Each number is 128 + 32 x the weight over its row's rms, rounded and kept within 0 to 255. Layers, rows and columns count from 0. Numbers have three digits each. The size before them is the row's rms in percent of the matrix's.

# down: layer 5 MLP down (transposed), 3072x768, rms 0.0309, rows 556-684, columns 528-575
# up: layer 5 MLP up, 3072x768, rms 0.035, rows 557-684, columns 528-575
down556 105:141113153180205077061127124096158171245178095117160143136144125115090132050118193137128088054132096128084100174149155112182154124156173081168105
up557 100:120100135174103121142171160152167147104127189102086122142111180167095158100201124127097137168096106106104157129170121095161139146151147154118117
down557 105:111134081141158165135132081103139108109084103172116097084102152156177112100098161126114162086104122154136120079105135092132106182134130098108171
up558 100:107125127103141171116086058162139117135109162155133098113142134118177122111170018143102060166128116139104172121176142137139173144120138122122141
down558 102:143145194119138125125145184157130152138131058113164125154184156149077122112119182097115093124125111131082154086105072134143133127182142099124117
up559 095:191141164141139144138176169136164151125129136080096158110107018135145141111118136126147142110139119138108124152095143105151062150175146133124150
down559 097:178072145145118148147101062102139066118079138164108104186128162137186134117119110119171128144152110130157102126138106119095136070088141113137133
up560 098:135148133109120116121105083144096173153135088177146092107151103154132108124123140099116149080132115181177124154134107176175109174143167091175132
down560 094:121075114154113199139135115142078197150104168126111165107141127110145147147130093091118162121175127149171111108106163137137133175138132075076095
up561 093:168143144147127157129156119132062173076132126137081184138082073148141098151129105151100066122147136102112105120107133166146223125143152128169147
down561 087:066042125131144118142083173125208058180118100199158186149105115107147142186131153117073134121192139150108167127091137115098113066113154140157125
up562 120:107132117112153133147116133135125149166086184109130159125118088177110147113126081139139159138102145130142122160103142154179118126105209180126147
down562 127:127145135062084126138134143098165141136134173139139113163110104174106113157068108109084133161085160126169131098168084169177096158134132132119117
up563 104:171122151150104102145121154221074120135155058178137168114134104161141136089180122140098127131097119146104162156078106193102164184113133155182127
down563 109:157152155118124126157172126106113160133121113104171116096071118133117131113133093158128165049113101083191156043106152123155174117134140157114092
up564 107:116098114105144106122145069150113068136078121099139098130168067176137110125186082125177143144106119239135185141097083068142119120142159170149204
down564 112:144113101098134078132176131138112087132156149142140137123072185177199164114133130139178155136092135140087131087160130092114133140054109178105102
up565 097:123121108151139130173062124101136132077110126125121125113124098135146126089056051111103125110157119147167185158177085137209188119154097132143090
down565 093:148158114081125140063166170140182128110104153116136129131096125171103132172195120117139114132153167127095090106159111192076140158147095195130145
up566 105:166108101096094100147158158171108091159132036176144160133095137089145127132109153145154143128155114185145100203048125073182146180181085167169115
down566 110:089182116160128069135079166054071117129147106095087122160104097122093114128140101075137123127115128107104151108111136101149161095116066108125083
up567 096:161105110140149152133151144113112088112099163164132144114131117145148198115119169103127065097073139185144103165179094198110170138107182133125134
down567 094:190081153165163073106073108102174152114147094174109060139148151151141114167128143107102116171102190107129127146093091117145093247170164087165104
up568 107:114152114116092149153142113148131104128085137138122100142147114111114100120198101198158142172128116095122123119162117166197087134096130161117184
down568 100:126157079133111123116193197105125159150105089166076112134147148157117146169176154116072146085158145167138121099165110117120084176162127086164088
up569 103:153008106070140200132081083171198112161118152116165121133100143132122101101204112137141136182171129114087167131096101064099123119126131157119143
down569 102:128188092102120105184093081161158161129157063147115101166125100099106158127188136146133124154165130140168086150111188162123114133196022166119082
up570 096:115086117164173092172129098192137177118109162194147094089134076182096141112175123122139141121140146182137132161073102156152130129127213116156141
down570 090:159129102172147189150108140127156032117092176092111122114114111136145125161125121098109080113139086069120130133183086150110160151122119171168122
up571 098:151145127114137106139090164132040127161153090149143127096110112129147119109137133121129130149125133155149118189121122136124112138161123139188155
down571 100:157168155139129153024171147065139189116139073128110121072114101114147145124173081127118131076139128019126099095103106102141159174151143132149119
up572 096:130129149154078121087150117118174140152125141196128121115132121124136125106142136111171136082132129158102156110151118139109029252159127128180172
down572 099:137158120153148145152198153119145087152146194138142122082110157155165139127107166153177105193127108113117104136148098156102069134128137087125096
up573 101:131086118137137121142113097142154109141127080135115096122172142096130121102152106085178098156106135086193068160095095173171087176124177065160118
down573 104:160138103112205127135123154098134152108128128103136123127191137094114105150116129132135141133096172147138123127097114213128152181133086089151136
up574 106:083142186134197126123053125142141198159133145152120121129151134117165144122155149119124134069125119143113081172086084136101152104130176159180160
down574 110:099115186107159173145048105132116085183129184155180082143126114107119128164122156111127129019096118146186150164155140161122113097144133161099093
up575 093:131125179093116168093114092167098119164141089091111133137170089169162168126152107195105151114161105060135073164114095114073141085173096123175149
down575 090:133121124186139140136149174111117083102093115092125099164093155141177103163144142108138135167161108143109116117169088131076177158064177132221167
up576 098:112155142111170144109141111179147158136143124143179171108157135137107141114136113138123062160129130177119140156139191140129165131094158180090165
down576 104:083127136162115112113109130159167132137093097150095129129173121135164130145141136086170119164076091201152162123097133132145110173111181099129170
up577 106:092100114136116142135131154138128153144096091119156114128159098137120168076149024134161123129125131121139129116118100116177124062171087163225155
down577 112:099092106113178032133122139178140148168134121211141099120068070157117100165188147153108149156104153106142162156094156115181115143121163158169129
up578 105:189127065080116175190157112133190114133126160132124180101151128170180124170151106115084141103113111089111131111124153108142123132110124140125199
down578 108:163150217091135079112057146131133138146162077155153212158092104142155135136100128102135140081092112162104119101171123213122155145141136167066101
up579 094:167090089117120144128112133131110099116100134161127114138116098113098140141140047127123132125140126079097146144070109097141085113184166120136175
down579 084:165061111118071089105100133153126118176128182113134145103112118092117134115132095180136069145133147115145073163115161108126097119157028080101109
up580 095:179161128157065094151175132140121105055132071177110104110161133139124156052117135105164079165092123163150145122098134121076101136152123100156090
down580 092:142179096103085131091141104073121154177168117097134195160108150126123148037132149104140109123116159140076148117119122158153072117116157134119115
up581 101:129147165078126151122185156136164110140176116132147133113092141132212152115126091152145181108105121152098136143174125093153021106150095133038158
down581 105:121104081158108166113104094081209086134144095157131106146173118110177143112168159098164130040111133157146126220194192070116150168145136089094075
up582 095:180110053098120149124150128141133173118152150193200060117189120129153174098094081115092102153174131172100133125131153176155126120091114133140132
down582 091:114161172052130120097100191155115154125150174113125086141175082088183132153095148062131095145186082144097172171115099164126144146157092140117149
up583 105:130086087184155182141143181139162167093042105117153151116075091153096140143154093140077100064118122190213089149131138067125148147103110100113118
down583 106:175128127165195164181111086147104079134102130119144114101063099109132119056106078132128134175184150160167104141096170122081184126160095115145103
up584 102:134114085154193161103159123152101102086095151130118123107181126138160110069186072120082170196118114100110099127154084225118077156134192102124155
down584 100:152191125093168137119074128188141116134164146135114139136080119147144116123101173103200106149127156153142128085162144149120102167127119114121048
up585 094:127104113105122111160101142159147037121157135193085146112173130239127105094150096162146153170122124174166162130095139140083098143142130148160146
down585 077:147124151109117127130125106111156161117096120168104128124139101124177098169123088161137090156167099057155138093065120156136118072103128172148140
up586 099:105115125089139113133148089183106122040137143136125100132133138104110200138180095132069093137097134177108160128161087144139114128095143176138173
down586 096:106134142093131151108179104148106147075160100110118104169099103119072129151100130090123146143087150102110121127082100152113096103072144148119125
up587 105:153079137092147149108120113103097126156093147103110167116169145154142117100139126166144106099104127140195072144123153095131121185103179110092185
down587 111:147121119136133129165072132144131129099051136078167180070126106108141191090113121105159115184139151089103144074142190170136142168129122099083143
up588 100:134099133123095140131116140152127147126147114138127107138131136178201117162121077110084059089113109119118120151097072181125114136137143125140129
down588 106:102138077096166107097149138119122157133167076146061134157109131146084140147145120141107101143111095128151120090157163159165173134117104110134093
up589 099:098056104109084144141157111242171102125123120134147168099131128108097112039163128166111141119131144147152119166125112175212087143161098120183156
down589 098:095094136160157177134138095187125088098124101130093086140094114119074150120207123133164140125154069125130100137124074127111151097156121164117147
up590 114:121123158167111124159135143214129127068066046124120119127127105162111137083156117118128133138106123155179123170056107128206135150137118134196139
down590 126:157170166167151147139083124085116127181071113063098154135105127140008157119136113203128104136113154102147102140145111089164216107104134064136137
up591 097:168089132077126204137108121163153156130123169111158121108140109123173147131162109102176127162180117138110134126146100118092068125105162173078127
down591 084:088095132136125127159065098102131142162111156148114107133152140180135125118071129077052123182160137136137130082111162154126136089142162134125124
up592 101:094143090163100098109187195100156140070117094156139194123099118148082117097185075168083175163132121104123112131166111145209167156172111123152130
down592 102:132174118149207134160174102126057137140061091157144137150138170113143072092071112152144148134110181195090135134136135160110127127138152133117198
up593 095:080129102119154156109160081125111179170122128176102133131146180132146141133090159097119075066102132164126124221131115144123095136114123141104085
down593 095:117153091203113154092151156115116144154143131077105168052162134078127138209194164131115123115121149089139082172147134114134128208164176122120075
up594 099:132060124056111099083099136140157130080148122140136137112186155175170189131148089126143207158078118133100150130140064181101114097131158167136098
down594 102:105162112124111101103145176151159169157145250133168098124129105148101155190146109160201165126126098149196113092145131090096130146163066085137137
up595 043:145121092110155129195107125255119082112087137128148150111119081146128202059127064145125061132121143157112084165117071105147140114143138140146134
down595 029:150081110120142107165156155113132191177250159099134124119141125127096121085179141130150187123114102140137150152209098140124086128069165129150119
up596 092:071069162093157143115136182137140119149101140180087086112125092180135118121110106087150092197160134133077090119104146155125145127068167137153110
down596 082:141131232108161098095156104110137164117117099134139118160131123137094124148095101131109137076077088134152123073124141149115126034123141174131110
up597 103:130146091159200103143146146104173096157151126220186157080184177102093141090163088138107185061081122090172115142141113155103163121163124122103098
down597 108:124096124120154145068128223162108104126127190102085164054078129136132110149144075154126114140149093102106124130168159094141191066186099177088083
up598 098:157121122149120160079179139141155077138136135133135128153156133141125141107112121139148129153090118136201121155125137100140115105129148118097147
down598 101:135147148161126130130105167144080141160143133099123138137136094193136132108117093057080130141075075069137100199177123114143118105119132075105182
up599 091:169140096095193119078115127110149133090152132111128163138108196145191151139139093153089113133130149129096124137123148140114141089144163136106093
down599 085:075117137114138115096121076122115143081100106078118127142148107156094090096140137118107109165138076179124148140078115143175105160122090123133155
up600 106:167097124138132099197158151151167166130120128139155131147093177105114161093148103135118142147156123152169184152144124158120084084191100110102134
down600 111:158130146144154126127058132097172124136132136129086104107146111148115167114114092121153083149123173100147095143168097087121112076134126126106112
up601 095:148118130059123113120117104159158151206126164145140140106131070168136123143167112125082118207105124176092138129086120166127081107109098183122095
down601 093:129164124145138144132116174194146100155111084156109112114094104188116147084171159093106145145139099134187131103138174042122148134151138180115115
up602 104:127129166122161162152100174151145119119111130146128021129139108112158134085171148123057139117121113131141056139100138114141122145119179097188114
down602 110:105198163118149149145122113141105169143093110186073082123141135094088092124102172132076096111113150109113151065141131074171116138126167079165177
up603 103:190154114117076116138153180099164150145083167162134166140131158117127147147129105150122180182125146046133159137131124179115157138092141112125097
down603 107:194151087100134130115118144153091166068079108049093180166121073098146132100149094123109161111151146135150082119126191125155126155118123123101120
up604 090:135120082130078163113159098137155088134129168126095107138129105146123149075105136054114108157118132138099110123137114137119164175108120090112101
down604 084:135101106084116107131152155164148177137149161058170107198124107118059140162168121140120153115111073138122086111152135186134163129122097148112164
up605 104:104115132104127130113168187160148079117081130139103143102145060111060055120121153139067165109197107115188057146147136197132137165137135140147165
down605 110:123093070162146115056106190116176059099160103152080162160134140052105113109082117092117084095158127130194107175145091114122097149130163184150141
up606 100:088148127154115117171124118140095130151072163131112145115115116146138108135147116105026112078141134174090138201094122126110161114130100127111087
down606 101:098090154099091149100085120183176138156100178116093139149164111087105157104144146121123144177126111160088154102137125093157104128035173189138135
up607 103:198075106166169110175125116142141146120147137187200213106151156131103105106166087133157161148128135144080110111145121113147151097160146186092131
down607 107:173122037164197186094092122135115130169084157174094098110159127158105098120124109175141137119102176177156114181149165158099124201084106131142061
up608 102:083106085109186128082117144137081160108136146187089093160123093136188111114173000126113131110153104170085102139118087120141055109142134109075115
down608 102:101131081137120058123090112083096158141100123197125140128108122158150125160116066198155099138139104136212112122137119135096108144124242142169125
up609 104:112072078143114101099143104157141173095158124161097083128148189133132091148134105095123100108143149148091102144055113142120077144129123134132116
down609 107:128125126138148124138096169131107152097129117075135097158066126122154111081114152142109109116108105120131136148155160170128107076158180100131134
up610 098:163130081117090130097106141168210075128125089142138132109175102105179131102097048147101121165128104122131106110165095147111068166132085121151164
down610 097:110096048092083106067124078129168126147165118098063140144141192079152144125100080171134075146132094146140111124209134140117084101166132143151133
up611 103:109149119162110143143139106168118129146155115162162138101123107094185158091126117141123122148069143152117116158066100123138140097171144122075149
down611 111:128099163163114127155095110161181108159136133128182077159113131106138099090175162117087140102136157129110142105128100059079132175113137127175140
up612 099:206124116109091113111131157160134140148133121133125153139193104165208193098134098088112139061125133213079139133178109128154195128173106130165157
down612 099:097130125136164133096126164024144119128130115163133200158147064136169152125108174079123060114086167122143132171119131088181165110084131145159095
up613 110:170104135119127088167039098185146149163105068117190181120090075090123152127160079126078111089076136106099116168119166122136205098105183119139141
down613 121:180091137069122154054187158104127164190108146152118143134072120134116119116120044173144116154127124042173126133120123100089169133135141180149147
up614 098:110132135123142107134168079082203134105090150135136151120132069148147109146103153096103124162109130153145120164121157076114137144168107139185095
down614 097:107156114102120096130157171084136113113187129058105121169103160134107041132110080153123107057130163208108128119157163161063126092114140116185134
up615 102:187104125188139128132123131114122078127115143184093082093150153132158160140157162090041099102124131173092168138180117158118118112145166170141162
down615 106:131137169123108141149141113104166064226105115070074097135102153125115165082151131109118166095149175082125153137180101131070126117170115121154138
up616 097:149089098154193072106188105121148143118107138092130105122075162138169128111134113119048126109136114112082161119108106095127101116135179157114147
down616 089:141133112106073127126144214108108125105096092099096121148120074089092101119163166123121080104123150158134108086106138109176085174138115094095101
up617 096:117145122129091134140123137134147117157078116124115144130103098133130108152111101100143108055116131118118097181090123125145117158112066171130138
down617 094:121153200200089103125134147123174093122128121100135085154083142082135155132162158046085089133168057231200115152180189128115170207142094119110156
up618 100:118139091135063138173160204122112112101146102113125082145114146154144167113139089091144067129086137116164153136126110115155191091165168164140163
down618 101:187141158157139154134163101157165145131118099117099118110120101181050110164126126142110095125132147141095148105202135148101155062165118094134166
up619 100:109099107138142191182132177181059154128157076132135146107120122128103161149154134088109136100042123171157103138107058153125119158084086165091135
down619 097:073124084196133121094132090199091111125172173123098141078130137133128076184073103197065094092174147197104156113163143170145158126090113114074158
up620 104:194150153169160123142140125204108079183107100177137124111102126154157091104117105084094144084125131176106091163159150152174129120176115117105157
down620 109:133099142140158119125137096127119075122160181129144120140092123143144099141138126078116143152108158144153140111210148108103160116049143159166162
up621 093:227093158125112174176096120090160133159117179143122115117107101132148108145200122093145065194106122100123127124129127180125111131163158155130134
down621 088:166136106177161133136136118136127184133099106182131115151186112140107133111116108163088095085140116154057178095113109114055167170171174127191202
up622 099:063118121095100130094164097176128111100122143186150159118134080118087154115210053102108049090132117125127133147203082183159136142118170156122162
down622 096:119155070086125081094136139200131085108123146099134089145114090076196127097184157158139098126132122136086127147117104144091111172126140160138114
up623 095:138118155102091108177175124146172127181135121117101133111134127196138164131216130128132153178168094107114172114086127119159185161151167057190098
down623 096:155145167103113100105117225114132101105072182102115073098100085141203160183120171168125106143114124148131151120150098118120157140165118119125092
up624 097:162110129103112134127108159131181150152127139070132102138175160153112129113224133111065097101140126130153114114097081100184106161148162150218210
down624 095:172105137115166096141136089169161167121157091071158082152095096076104141106141154145051146098113138156122164099156150152158155123083159095090153
up625 094:133100126106132179160127142164153115212089131114168132081125116130135190130151129133110143165098111186114112119173101142220148137126057137160183
down625 090:096174085157160129145106055118153154159127171156116139103100107111172134121150148117133064115148179155150082137077144150124104154160147110092203
up626 101:133119074071103143105115135185168146090125058156147110120186158124109122124154148135145120178118127175132163168126125086162159141187132105185119
down626 096:152156116146125139136114212105103133098104100175119154142173135149140121126137127152115115119145124113171139116147143110133074140156116107112071
up627 116:088139119192154152125104130177156121080140097171136166141124150132188126097201104123074140101084137128184075143045117118165099115140126134167176
down627 125:171084101132089141145136082144157084132094127153145126150084119158193114127106103126120110085147144110067111144157143136173168147109107119107188
up628 104:121105096129067175147138132194115110167130121169121129125169150148141148068152122085153073087083114123143189144160063155134125081076098144138128
down628 109:108123186085088128101216130120132157153120055147176187122121130125128117131071136158113215123146165162122096099118104111159130086096088206121097
up629 095:116118133137092132114113128125123162105113118151109177126193155161111117130113149108164115164131112080113094159125143122157082155117146148146138
down629 095:117132096146095104129138121175168091099178178084099094118084158119154147105113091111153153121097103141096073136125081101088185133082186104142160
up630 105:172111134109158112100156094114132189112110132157124127142132157140111087084152081103128155110080120109147159136199157170147139175173114144126144
down630 103:182137105072216121135104148089155097085073187114128096112114094092105090115185121104087208165122155106121128128121138150132168180142118112154141
up631 105:107105111138155103165154115165096103155102171146120108116121163140157135122179131123183059143084120148153133206145048148152142105106165122138187
down631 107:135187148126145110154096155108135123215123148145129118150127192118190076161115119108105078131103140128164116167137130130128120128168122124130177
up632 103:149131120132184165144132147126189079136105110093146130160173177161083131088132103144142124132099100135101096140108130132141096128148138134087133
down632 103:121097109161127151138077112156151137133161158151111128125093190126147112128045098098156043122124132139093186121118172148106056101108095144158123
up633 096:146090117176163088143084145165208112163134077165175089111089156132181141109119082130139157111103119134179120136138110176144150073094198108198170
down633 084:119104090112142144093180115067117116121102112090129096122107105146119157093081087204097136105180182097140091170134156132101137150168083171105138
up634 105:127114087116155141103123140156169130101086151134125162125156092125142108148112099137136139199098147125125036141123115114111141169171151157174194
down634 113:137104052108094149134146129077111141110113092152063121062096144116146086128087122155166132149112105105073107120181088107114186152152108224118131
up635 105:173136122115144079072161162184131176149133139198110156147121116145158078112090129176143107055114129120068143113154034149105157145147124168125058
down635 113:125104142133101068130085076101124115175136138126128140131158115114127100158102114139100176165108119123151126186193126108023111150126088122144191
up636 094:087130135145160128155222138128161117146139122144121105126126101148084109111169136107117135092130121132116104160150140113129140141151083140108104
down636 091:141163110101101153075094114130115141159161206148144091137167135131090161154167171156149121123144160128089167101114108159128125160163152155129122
up637 101:127126146117122114103158127109142142042117046123182145147127146118064110124146064138117118163102117181108080101142116108196157163165123136140140
down637 105:141100134117124094135155122135130096130134141122097111139161205123145133175156174134118041142142086124129138129143104108117151107128078152166140
up638 101:167104059126171127202126145150113138057077111153104113133145082133097116136157110148120087116093112050149155131144103152155071127149137124194190
down638 102:111102160148153170154127075132013138135144126123095116154110157136140149162131158083126101133152122227217094125140158177146116176146102084145174
up639 098:227100068140121178191194079157186091141136126119147165139178069176136126124119163132053149101060114139172057141139146120126116188128124186122127
down639 099:129144148105138197124127062109113167166160159113130177159117139147115152106139144109119118133138147133103154127123145107116134177115101124082126
up640 099:118097112138152151200103142153093142132143151163144145112148122118142099143159066122109148128145117134116096145107119124132064121114127067149143
down640 099:106134145167088126109137147039145105160124157186165094155045096113120109177084107155139052115090088183120159150168104098122141145138136114092156
up641 100:085084160095149186179101148173119193107102146102164111151111103154103116075111110117098159161140109060133146129087028129131104206131183111138195
down641 103:066128092124108115098155153149119114138156207098036105115200089141163101159141101103128169138026113072145103119134124139133121191106175155105156
up642 106:114132106130114159091173136172153154136164111111118153119140123134109165137123125149112117145124124073150136139043112119153099148114147122136165
down642 108:152098098155080120101114225157176127114174164107083105148128098139152084174131140138093072072135150152219146112105136183137201126086091124102163
up643 102:122130114179089111173097145191084144119131104119178079137140121079191143094198128139065153120107102152177141170131142123154121115127089097123147
down643 101:210194196064106095077117092115085110147099155112130128130101163077150148141139137107124105138177118077133110130163122088207097163156122163119088
up644 098:121146162060121133134107053170056161149121113166134095111116112121123145110143120162102104181102105131091155128102093121124127128086118161148126
down644 092:134119093131129086160121069103122131094148131132122087146153098090121121146135123126069044110116131180171082105120152166130152141101157144120056
up645 097:117115094127143094151094082124125140225132126153071097119088081111095179113134115100166093152075147155084094191097138172156174134161121103164129
down645 090:117126138077119150146062136090162104108125166121109154116135167125132151156092151136102063139111150104101083146147159173134182112091079171163146
up646 102:141093142151133148145190151188102133134086140100114125099143114163139132131102160177130138153081116133125104112173107062151104145171110115149134
down646 105:130080149091134140181189123145114156101160148129125166068089146138153154122075098175108171134169122100153141147073088154150159144128137173127088
up647 100:100063150054097167163142160206158117044115116170144152128121068179053118135187094147146085082137119084156072141110052190199091134123150120225179
down647 091:062150145145140159154122055164123123137118126099149064079114072148133114183155113120090105113152134151143098102139160127080112121154074121153104
up648 096:183151147135155131100157126109187140185096140137146160143064181150154095095114087137106039105088147080144155137086103060154123135104124171092138
down648 097:110122086104151155142085121102190053123127155105142109166099125115154150134110071136107146138105054150182134130093040121066186166137147080052165
up649 102:138085149082130164147094127191077152067115138096170145132108102176161146117204091093136140211115129105152137109125127160177122134152112090141183
down649 106:173163131126171132083120112167135128137055134155161111122170128132190106108171178093160116151128118150118116147110132093119105165105113109139096
up650 104:100108091138113154142103156117172137116091092212077097135196154141061144091124123089152048148127115083144104200083077104144125101157154125119118
down650 114:101136149117165107130176115147120134133139132168107061128176166145131136092119106152114157145126146082156118124141095138157134108132143138136054
up651 092:162109155149102133173128145148168088144188153165187145144149124153080138120112127146147073142146125149154116162151134137169126123124224126100154
down651 089:174133161103154101068125058144115063152156136058110131125156143061143098113153117084128121085131111109146102142133175151133118187161128150092092
up652 098:147115107130124082205130145140083043123152130165077078098128150130151149102147139133137098139147146158110155133083119170126216101138157123166125
down652 101:112162153121079101120145157174120097142117168153133092137059124123182146104141162144103192148164101072175142121132079078098149178206132141184131
up653 107:099156128097090156107075153132175160112156142124177108124129088143140133118156113124173105108130125117134125132155132101155128142168139109107109
down653 117:110147156130159193111085159130114146157078125120162132151172166135096124132173214105150133110162149186128122165181148157180134126075122128093113
up654 092:151099092070129165059155111092085127075098143143162074139148095195101110125136083122123088133132140183127165115173076174122140138053114125135121
down654 090:134144129077143115140107114120112105133141105125062159139107149130146098168141108133083151144128172106105150126134139120141093089118121154095154
up655 102:088105169093093130179134081125090194139083111128117134140053155178094129130127179162158135139141116104155145146104106107156137215119128121134111
down655 101:095130092073115137116164116107150179143148132152131131096119100125130206079121100109178177119147132098077112096128048168108093094113103095159177
up656 104:133129141075183168151161181158139147172076135135159102127103156129090118129084132139101089069137113102180127172133129103195130138105118151139116
down656 109:138168155158171135145087146156163145119141136113078155135098099133100115127136139156130180183154149157134051120122097149198155130111099115095182
up657 107:090082091138097166104111119130111146066104105130128133112167123157129103101109130119061149120124120046106042160111126163109098138107132152120162
down657 117:140098106144147135117137130069152118123119094048130173096157124145136145143157173096082095165137099138055140083071104172162142117138091084111108
up658 104:157118147101146169161170104209143135093126132222137111139146044126137145097116093174111122099142119108049105132181124143148086174172144116149164
down658 104:158109139088090190169104128151177115058120149145162130144143038094104195127142148127096170103124166122115142083122128148108148166133106112165114
up659 094:135115127117078133179185144194085111179108082146108145143185114142152099120146134173120076131129141109112110118126144207102101125172170142203144
down659 092:133145162125142105145130112181165154097110169090182070093125114078114157138084136111193185074164108096078138100106184164140132134107111122149111
up660 102:135092095065155144132127108154153157166142081133148141140130082088140143137203106202081124110101113147174185161168114169135054104093128169140161
down660 092:144094138166133115109088154158169139126088145108103126109131122112111096130163124164130117121114142101148062111153185102069112093111126107098076
up661 098:159140120097133120122158114174159089130114110137121219090102162142167135105151075149112142109110116118120117129136118176157186127095192135169144
down661 090:113105098194121154090108107110137119139119168097154125147146104098180145123165138076100108114093163135120108111089124122141113125127141168162150
up662 101:092117107075133125128143096141141109168137168159146134138158116138137154113143133091071134121118105124097140139189122142080113177183128139140114
down662 107:127127131109183145162085081141191109122153160161087114179187184114101169133124080136173025101140126137123152147181093144090187101136112129083185
up663 093:104106092142125179134162150151166124141111129090160191110099098142112149128172063167170157119148129119101107126124121202247158139027163128111146
down663 084:118169094132128083157133109104114159151124205134067163154106156131116138154133143150081119148076137149147130065157119070134134121102072140115116
up664 095:138077103118122147115115139139080163152139126191113160110122186151145172119116160082118087117126150192162103150123123134110175191137209096130105
down664 092:093163104123122137195146145097109125164120159099104161082094141148141175148086104118157214178087108106133165126179168107120057109179075092119144
up665 091:202110112070092120102050134088159056129108116143143065148158123146102106133081135105180104134127132151123126152114161137142125108173177157128170
down665 082:077126145174154077192125135126077184117133130128098084146103100117102130132134120141078122144136115134162143124142079187108100137111109171119119
up666 131:090108130072105113140086168162145119111123134161101128130173169133136140155181114147095135152144111143156161127127148114134096217104150136105132
down666 143:118112127084175144100172134084133126122161095108057162140082152134160104090131103125100141117158158103179094097113136144144213097112199125172114
up667 113:158114115149166128156150100103156170136137208084088117126123135138104210133177127101141134114097114103148077132096146088125145128099200150086203
down667 117:103118108105187101166154131059164123136145147097085113156078118125097119186176124115123129130101137110146158122134118136115138117159183092070121
up668 101:174085131106090168150155094181110135168137115125172155132139079126128154127124130125166066107148122094138092120137127128113141122137113177111136
down668 097:085122123132163185119107132170141167126136132168128134096122133145089112129122100167157107095110129153101125103135149150140112115168116117147173
up669 104:102140170128151117186141148107127235191140100098121174101088153094111144112086072110148193107157140112181103154087093069122123094136141141101162
down669 108:131144084154135183110138111132108159146095173068156145146082145119096133112160083112151140103135149092136110147125137094108189166199193117211132
up670 100:146155101147137100134166161117072131122094103136104118134113107121044138104129119156112101140170123173139127128116110128122152122060153151092136
down670 101:136099102131133144107126138151132092168189143183115098177174215172120191102139084148166155175191144083103150134154088137122117152110133126051111
up671 103:161120143131140118198130121099068178101105135147127205117094142118094096085119128188082176182089130113103083189116159102137146090177073146159129
down671 101:102151123165169140100096138071135147094100162082105151095139116112134130150171113091129140106101115099144092121177147104137157087083172159182120
up672 097:156099167147097123123177093122100163152114149115067159142089162129107226082139131146159111140160112167153176137067130141135143077151184158173167
down672 103:131174123134156190197077167139190097147080141126130141180105115105169145175121199108105082104147126128121117119123129149137106108117109122113134
up673 095:157107061055125167146142153132121108110155132153098151159141103206111152111168087165086044112112101100145185130157126160156028137121153125140168
down673 091:142088132150117113163051109125109158158059153189137114127149191139187131132115137185078100099112153125123164119141184121164082105107148102119120
up674 108:182113137107123138185108121131132073097141083129108187102120164070162120096156083169101106127169106125107085147064129163164167122183126116123154
down674 112:120174147094114114165145118130119144089154168154132120122062121128124159080093149170153100141145086093125113123167110134181071141147127119136119
up675 103:083091107158124125130115172124130151105096099154042145118120089162116108083083175169074136098130130139150024125090118133157181168127115160193217
down675 107:135162090120161129166120099108090105139150149148105168135067147205164085104075077119082077203099174134136115123141112165149142106139198148237137
up676 099:109090115132091140157120080215169135129110082176157092126126127110211123079148141135138111055056119122201168143162116132197092155135101105124126
down676 075:130077162118111153139117174074159086144165187158161130131097128159123091068118121123126127087100153101058163132109156124111110069094108121183157
up677 097:178108066133131160164146147111183118195108167171076159132140149153127122109132134122087097131138110127140098095191127178090161134115132151083120
down677 097:086124145135093118144091137176141185124137140074130070165101118149135087181084153094098137128137160055117131101100096100119094131098149092072149
up678 102:140092155149146078129064129108076096143112097096140191124118113132157131121123112158110117102121118139074097123146130131166206188108131110180159
down678 103:109075151119152103161135124150118077175210114105117103112093204073108096124092116111153117159175179132110116121154126117156143126110142177171138
up679 096:111105112153114212113186071160185091118116103084162147114135142160139116126168116076115146104118134100156094174122092079098192122191062158065144
down679 094:120133130124095132131111101138143165126142164163146147139112141115210057153108117100120108119141134182138139126168150123179115138146122160068139
up680 109:118110065107178175181186142168168153139122127126193137112155124160079182050132114200117138146131108177140159153148155094146127110147109140121155
down680 115:135120090138113154232110156142118110136147107146045162096155123071085094170115104152133146187164110148115133113086158114124140066132130106100111
up681 102:081134103180136090146204143128137053162135096084126116107165143118095131095110157167141175123134122089132066104109102182131117130117136112148189
down681 102:158160139086131173113096149162185114123128164082127131104105144111134154101137118186117109090118138186108076137180100134123111121117122127115174
up682 093:141119151132123171097115143100102147149127101179130128116106104117165151102124111128133123115148095159111132152111136196155175136124149152111161
down682 089:106129122151091131180044127152114107200157103118138129121124126100098087103106168149124097077088104185131141116120127144150094114103124119179204
up683 094:111118149163125083196106115102131151143084194125118167138120119134088189124145104077138089118128139184117120202139111160139192133066140115096171
down683 092:103092111080114122173127182159095116113113120088166064118129197167126163126141166134176147130116168164056132123116160142184117120116174132118138
up684 097:098118106129167099114140123141089126147122144117104156153131106127108124139138133079082087125083121140033069176127073105105124107108118119159151
down684 097:132126163103143103110092182186093130146079132164080139114153202131102084111090128165136093125150092153137192161069159066185104138081156126171086